config = dict(
    num_hidden_layers=16,
    hidden_size=64,
    num_attention_heads=2,
    num_key_value_heads=2,
    head_dim=32,
    intermediate_size=128,
    vocab_size=8192,
    hidden_act='tanh_gelu',
    norm='layernorm',
    norm_place='pre',
    norm_eps=1e-05,
    positions='learned',
    qk_norm=True,
    attn_scale=0.177,
    bias='qkv',
    tie_word_embeddings=True,
    parallel_block=False,
    init='trunc',
    init_std_qkv=0.0625,
    init_std_o=0.011,
    init_std_up=0.0625,
    init_std_down=0.011,
    optimizer='soap_variant',
    learning_rate=0.0193,
    beta1=0.95,
    beta2=0.95,
    weight_decay=0.038,
    lr_head=0.0124,
    warmup_steps=31,
    schedule='wsd',
    decay_fraction=1.0,
    decay_shape='linear',
    final_lr_fraction=0.0,
    batch_tokens=65536,
    max_seq_len=512,
    doc_mask=True,
    train_tokens=138400000,
    max_steps=2112,
    dataset='wikipedia_en',
)
Each number is 200 + 40 x the weight over the matrix's rms, rounded and kept within 0 to 999. Layers, rows and columns count from 0.

# layer 3 MLP down (transposed), 128x64, rms 0.313, rows 76-127, columns 32-63
280,251,205,246,207,173,173,255,242,208,224,127,182,255,254,229,200,239,244,191,223,134,196,164,196,174,269,170,244,228,119,189
180,150,119,223,197,165,181,208,162,231,141,161,196,226,153,154,178,179,242,197,144,168,205,188,145,212,247,212,211,141,290,258
216,153,172,233,195,208,253,191,237,161,211,206,239,236,258,218,159,187,238,209,147,257,152,78,267,257,206,185,230,126,160,274
189,239,213,172,211,185,189,167,249,205,214,141,231,215,232,193,232,214,175,187,206,220,176,219,197,149,162,130,190,223,154,274
154,214,171,160,206,207,141,131,199,211,282,172,289,194,153,185,228,201,176,240,252,188,254,88,212,229,162,171,187,226,215,212
133,165,167,183,129,236,250,181,209,261,175,247,355,183,184,129,193,196,74,198,177,203,202,237,251,183,216,213,218,204,251,149
183,220,204,270,153,168,173,128,118,213,188,204,227,237,155,209,204,241,180,297,229,188,252,254,174,185,205,227,166,157,198,218
195,183,191,174,207,158,205,153,201,214,286,214,186,203,155,191,163,200,134,249,184,146,213,209,216,232,199,156,203,165,175,186
241,196,164,203,227,215,203,201,230,180,156,140,237,236,174,234,144,279,223,249,215,185,241,252,186,197,195,219,197,218,252,189
206,267,197,221,205,191,204,192,250,219,202,198,168,209,233,225,205,211,220,229,196,214,196,232,185,240,165,238,222,232,183,243
247,249,137,204,249,168,213,209,203,183,233,169,243,121,219,177,131,207,212,170,235,248,183,328,155,178,162,236,188,246,174,222
276,196,165,187,230,228,199,243,215,170,200,210,251,247,229,217,191,190,207,171,196,241,229,175,160,218,252,197,156,190,176,202
220,241,170,162,141,110,238,155,269,204,316,208,154,165,219,189,165,152,141,132,199,232,218,275,223,261,217,224,246,168,173,232
160,171,75,243,264,235,189,220,135,258,301,193,131,174,219,182,164,204,205,189,230,193,162,224,194,222,263,220,258,206,201,104
209,235,173,192,195,200,227,215,229,181,149,207,258,179,242,263,217,230,215,125,161,223,147,265,215,196,188,170,174,216,209,192
225,174,175,210,208,172,204,203,131,181,279,199,170,218,166,175,200,218,120,170,166,240,185,222,205,211,268,257,176,156,261,144
154,196,251,125,246,292,199,255,297,113,179,186,164,192,202,155,232,200,249,181,189,253,236,248,168,249,220,202,156,123,190,197
240,205,203,242,177,201,204,178,105,204,160,255,229,205,205,190,288,217,175,231,240,209,198,227,186,177,194,185,173,218,223,181
180,206,195,206,239,221,231,221,203,168,198,229,217,181,211,200,174,216,180,179,272,207,153,162,161,190,160,223,166,222,166,91
220,243,265,164,153,238,158,147,134,175,239,182,140,227,195,226,233,202,177,221,233,210,181,219,215,158,126,207,265,197,190,236
203,226,229,232,179,167,177,216,107,193,219,149,225,172,167,273,251,193,226,133,206,250,203,134,252,229,204,224,183,191,227,269
193,217,237,175,247,225,242,181,264,222,202,163,213,175,195,48,164,188,182,202,252,207,172,178,226,181,207,187,167,170,198,228
223,188,233,222,145,233,122,156,239,221,194,211,207,211,209,282,75,270,174,240,217,213,192,332,226,201,193,189,145,164,211,252
243,248,229,231,170,224,184,196,196,155,218,234,143,241,229,224,203,272,237,155,209,187,142,288,178,159,235,124,206,164,270,282
178,171,211,247,153,152,128,185,278,201,227,228,223,85,178,228,190,165,223,172,214,280,167,214,174,214,210,235,195,198,167,234
315,230,211,189,231,216,170,171,161,248,179,197,257,133,157,167,228,230,162,262,189,188,185,207,178,253,207,283,187,191,317,156
170,221,207,201,220,230,170,189,209,134,193,162,262,177,182,188,193,227,197,153,198,229,192,211,177,181,217,191,270,205,205,191
197,275,178,168,161,185,226,147,184,265,249,197,226,226,175,197,219,154,226,161,209,159,194,181,230,199,300,110,214,183,187,170
210,199,184,114,192,244,201,208,216,195,233,238,210,182,248,248,207,167,187,217,231,248,155,151,152,212,257,190,205,143,241,155
214,182,232,207,196,210,219,169,234,188,225,178,147,212,122,252,210,202,202,167,267,185,130,274,202,177,240,130,180,212,235,202
192,200,161,202,203,270,218,254,213,269,193,221,290,91,146,195,165,202,226,240,130,236,238,187,234,225,167,207,177,132,207,106
180,240,202,157,195,221,239,181,194,156,242,241,215,263,234,192,212,213,179,171,226,173,151,194,194,186,219,140,197,217,231,150
173,212,147,264,125,236,243,213,181,198,205,174,168,212,172,193,231,230,173,180,237,249,209,263,221,178,250,208,180,246,205,242
179,196,194,271,232,181,154,126,194,296,181,161,222,138,200,238,153,183,185,226,254,163,120,255,203,188,121,232,150,318,269,208
198,173,192,189,153,196,203,232,206,240,232,226,221,169,221,169,235,150,173,187,175,267,157,182,194,61,237,224,168,256,194,280
291,180,150,276,219,216,200,197,185,186,209,248,202,247,227,221,160,190,170,227,190,139,188,172,240,132,172,182,195,139,233,209
237,194,247,205,210,254,216,185,236,226,155,229,157,204,172,168,227,164,161,215,230,215,215,156,172,177,202,190,120,201,239,214
190,239,227,284,192,214,231,292,141,201,158,223,243,265,210,212,158,212,142,184,195,222,160,162,224,193,181,217,209,247,188,195
214,196,245,146,220,221,258,202,159,98,178,224,184,191,205,235,159,241,166,237,219,148,221,255,267,173,176,118,217,227,236,156
120,208,162,197,192,188,252,263,213,187,214,183,205,217,180,112,178,224,192,170,210,203,207,194,158,152,186,141,256,229,168,176
271,135,235,153,311,179,164,134,167,163,141,236,151,230,194,231,271,170,166,171,261,204,187,232,143,183,189,172,165,198,242,146
240,225,223,194,275,182,216,276,200,113,147,123,259,264,163,120,264,215,194,87,104,230,206,194,195,234,179,164,187,174,169,229
226,247,193,208,183,157,173,272,220,184,233,158,173,155,192,196,212,204,198,222,171,174,305,138,285,252,172,193,241,202,201,178
176,232,215,208,172,206,196,183,169,123,182,165,188,192,212,210,128,244,187,249,182,226,160,199,254,201,262,199,228,231,162,207
161,177,167,183,220,227,225,245,216,196,186,140,269,230,153,218,196,217,181,170,205,217,214,138,214,202,193,224,216,247,264,145
242,218,217,211,143,222,199,177,247,140,223,227,209,231,223,266,197,182,229,278,170,170,142,223,214,221,241,218,201,153,225,178
114,139,206,295,188,305,135,188,169,82,173,251,208,192,236,223,244,206,205,214,307,108,170,134,257,190,278,134,270,192,206,262
187,195,219,199,154,158,187,203,201,209,180,172,171,206,261,203,213,202,191,182,154,190,184,172,214,198,169,166,158,207,194,168
197,142,248,162,129,181,124,210,134,236,187,209,137,262,170,201,234,132,164,232,166,194,162,213,229,186,171,267,250,122,245,285
179,229,161,269,232,170,182,186,176,284,187,174,256,197,207,163,213,250,244,156,232,253,178,179,241,214,242,226,222,172,216,163
168,329,125,168,136,209,154,187,250,151,327,270,305,163,231,219,144,244,166,262,200,267,192,239,259,181,251,211,230,273,169,194
234,170,189,236,110,164,162,238,234,250,137,197,230,176,143,194,182,247,170,239,202,249,185,200,189,181,201,141,196,195,239,260
# layer 3 MLP up, 128x64, rms 0.328, rows 77-127, columns 32-63
143,224,188,251,208,186,198,275,162,239,229,199,160,196,219,253,162,225,202,207,224,182,231,248,155,144,180,155,202,199,168,264
227,200,153,121,207,167,208,259,237,280,214,215,164,204,200,125,210,127,173,172,232,214,156,160,129,180,153,222,200,226,247,179
188,175,188,216,94,211,209,172,171,221,199,166,257,220,116,193,136,247,160,222,176,145,177,273,147,243,177,211,183,183,154,173
124,143,168,202,222,219,192,281,186,287,138,172,167,194,161,214,190,174,216,188,184,198,191,200,193,173,157,232,194,247,209,193
96,207,207,221,284,232,216,136,259,168,224,175,233,113,197,206,138,125,151,106,259,173,172,200,192,220,212,241,185,265,194,212
173,234,178,244,216,195,116,80,135,174,210,250,179,216,165,213,200,217,245,233,277,191,247,178,163,220,235,268,196,162,244,213
220,209,179,167,168,203,209,203,165,244,254,197,253,190,153,222,210,211,200,225,141,232,221,159,186,135,219,187,147,202,205,191
282,153,188,166,194,297,142,239,158,171,208,231,190,205,165,155,241,161,167,202,175,169,172,148,149,196,218,258,185,182,227,173
238,211,245,188,186,211,214,178,141,194,201,276,184,273,174,162,246,214,189,217,145,208,254,120,167,137,168,188,205,202,210,155
147,211,255,237,247,184,238,202,221,231,186,230,125,189,144,180,178,208,163,193,142,212,223,182,235,211,172,216,211,224,192,186
209,209,208,240,167,187,142,168,225,166,208,177,197,183,223,249,204,198,147,168,226,170,259,147,159,185,224,179,195,228,118,232
202,205,176,173,167,176,155,215,176,200,218,172,187,161,123,176,173,236,224,256,277,195,207,212,210,258,161,175,250,240,176,166
241,234,242,219,180,178,123,174,236,138,261,229,137,309,196,193,183,226,223,204,148,166,222,196,145,203,129,281,239,211,203,174
205,198,215,124,186,223,155,193,260,242,238,253,195,198,159,136,196,194,177,234,225,149,198,188,138,200,203,215,220,208,210,126
171,199,193,184,177,262,149,175,251,196,155,172,205,165,237,171,78,151,188,194,173,143,175,161,231,216,232,139,242,200,211,217
189,244,191,203,180,226,213,211,230,174,158,271,188,196,174,236,210,208,217,147,218,122,169,213,161,229,139,209,222,166,221,221
165,227,258,238,240,219,242,241,225,134,269,135,176,226,195,107,146,154,115,139,177,158,190,188,193,179,195,115,186,216,175,166
202,191,220,193,205,186,167,173,279,271,217,215,231,202,181,188,188,177,209,169,217,188,162,240,241,189,112,215,212,163,164,234
308,165,235,161,224,199,135,178,193,163,188,178,185,164,201,190,200,231,268,190,169,156,226,149,248,204,196,251,208,160,219,245
226,199,182,216,255,213,181,222,284,142,161,122,230,176,134,199,145,231,171,224,202,253,176,202,157,217,255,177,157,210,172,180
221,219,165,178,208,196,204,227,140,195,224,233,188,185,188,158,186,196,169,205,142,207,217,133,86,127,227,207,231,220,188,214
146,236,196,204,210,203,183,188,234,163,214,188,206,208,152,169,178,182,204,262,240,203,207,239,131,212,218,193,167,240,151,235
238,265,171,168,123,202,130,183,176,202,206,170,209,168,154,199,156,227,204,132,164,146,165,263,217,212,283,193,237,160,148,192
155,255,152,239,202,145,178,226,166,149,241,206,213,247,179,173,156,199,247,203,106,227,249,213,226,194,200,311,146,230,214,180
203,216,141,235,208,221,204,199,269,204,202,166,123,191,200,234,203,209,184,270,178,232,166,187,210,178,212,236,146,174,172,198
196,249,151,253,225,228,168,227,304,198,217,139,308,200,194,200,162,175,227,188,165,237,202,294,220,214,190,209,207,207,151,222
235,242,186,230,234,221,197,207,256,164,200,161,163,183,184,203,124,212,162,165,204,252,164,215,185,204,199,264,199,165,200,198
169,202,258,225,144,150,151,174,185,235,221,248,251,232,221,209,210,202,166,161,212,150,139,213,181,221,153,176,229,208,223,228
193,235,214,140,190,222,150,168,190,192,179,212,211,185,197,200,206,173,217,191,198,236,278,189,190,196,241,233,167,212,238,112
217,206,208,206,175,207,147,216,198,136,198,200,215,224,209,190,182,247,185,241,229,227,201,223,228,177,116,226,180,176,202,168
139,208,145,231,208,183,196,202,217,217,152,141,218,129,144,183,163,175,249,198,151,199,263,172,207,162,243,144,232,175,225,161
232,203,181,269,165,164,184,241,195,242,211,219,169,210,155,179,157,239,125,224,189,127,204,208,193,217,183,284,313,209,262,190
167,205,152,231,245,201,127,141,201,237,153,209,187,251,197,203,169,179,166,169,254,146,201,182,176,183,186,230,194,127,200,263
130,215,227,191,193,204,243,209,220,208,225,104,276,213,221,142,154,229,229,235,238,181,241,222,243,278,250,211,301,267,192,119
157,240,267,177,198,178,167,169,191,238,242,241,219,161,192,163,156,200,185,268,228,203,262,203,212,231,253,213,248,190,151,160
175,187,165,238,168,193,226,241,204,149,207,170,187,263,196,208,168,210,174,224,243,229,243,216,225,215,259,308,107,183,243,190
179,181,144,199,278,204,202,141,182,179,274,276,234,277,179,166,256,197,179,206,229,152,226,198,300,189,212,244,258,232,234,166
247,227,162,179,173,240,146,243,212,287,207,222,232,165,229,161,148,145,190,183,174,269,132,184,143,218,265,284,171,260,195,190
263,216,179,223,163,193,218,189,177,186,160,178,146,205,196,220,250,281,187,252,195,147,204,175,206,268,193,230,201,210,264,203
186,233,169,201,226,165,189,174,223,203,204,187,165,223,114,223,216,197,195,194,162,205,270,180,212,213,236,206,206,105,196,109
148,232,183,192,168,187,199,146,190,288,179,222,154,204,159,204,80,179,124,185,179,255,265,186,188,196,227,239,225,213,141,226
136,178,202,227,218,210,203,206,201,152,162,168,273,238,175,224,199,199,157,180,278,164,112,284,209,240,245,193,221,271,200,193
196,227,182,204,156,167,193,167,141,222,163,190,173,208,217,217,242,218,195,198,218,137,244,142,220,155,180,241,195,260,216,223
224,162,215,256,178,164,226,200,183,192,207,213,222,200,205,231,189,209,146,194,175,202,203,229,158,287,184,256,124,254,200,234
212,219,196,139,152,239,264,242,181,192,231,211,183,272,227,201,138,230,194,237,103,91,141,217,184,210,242,230,176,235,192,148
141,212,233,245,262,236,73,170,205,111,247,145,229,163,230,263,280,296,194,221,236,193,253,206,188,181,193,186,230,164,201,173
146,223,188,215,195,191,226,151,211,244,190,201,233,219,172,238,208,230,213,206,239,224,184,186,192,200,195,168,171,227,125,188
201,164,180,131,224,200,203,204,192,208,306,220,201,179,157,171,216,191,187,146,151,229,181,227,183,146,170,197,230,243,176,240
220,232,192,202,197,187,189,222,207,204,198,151,206,223,162,156,169,164,189,215,145,164,145,146,238,196,184,173,127,123,209,198
219,165,215,177,257,199,183,262,259,161,322,196,274,237,213,226,142,183,191,207,182,235,143,201,240,149,211,226,217,180,208,250
252,199,156,221,206,119,163,235,151,191,232,180,200,186,159,239,222,247,113,241,259,161,207,169,151,249,184,187,189,176,217,204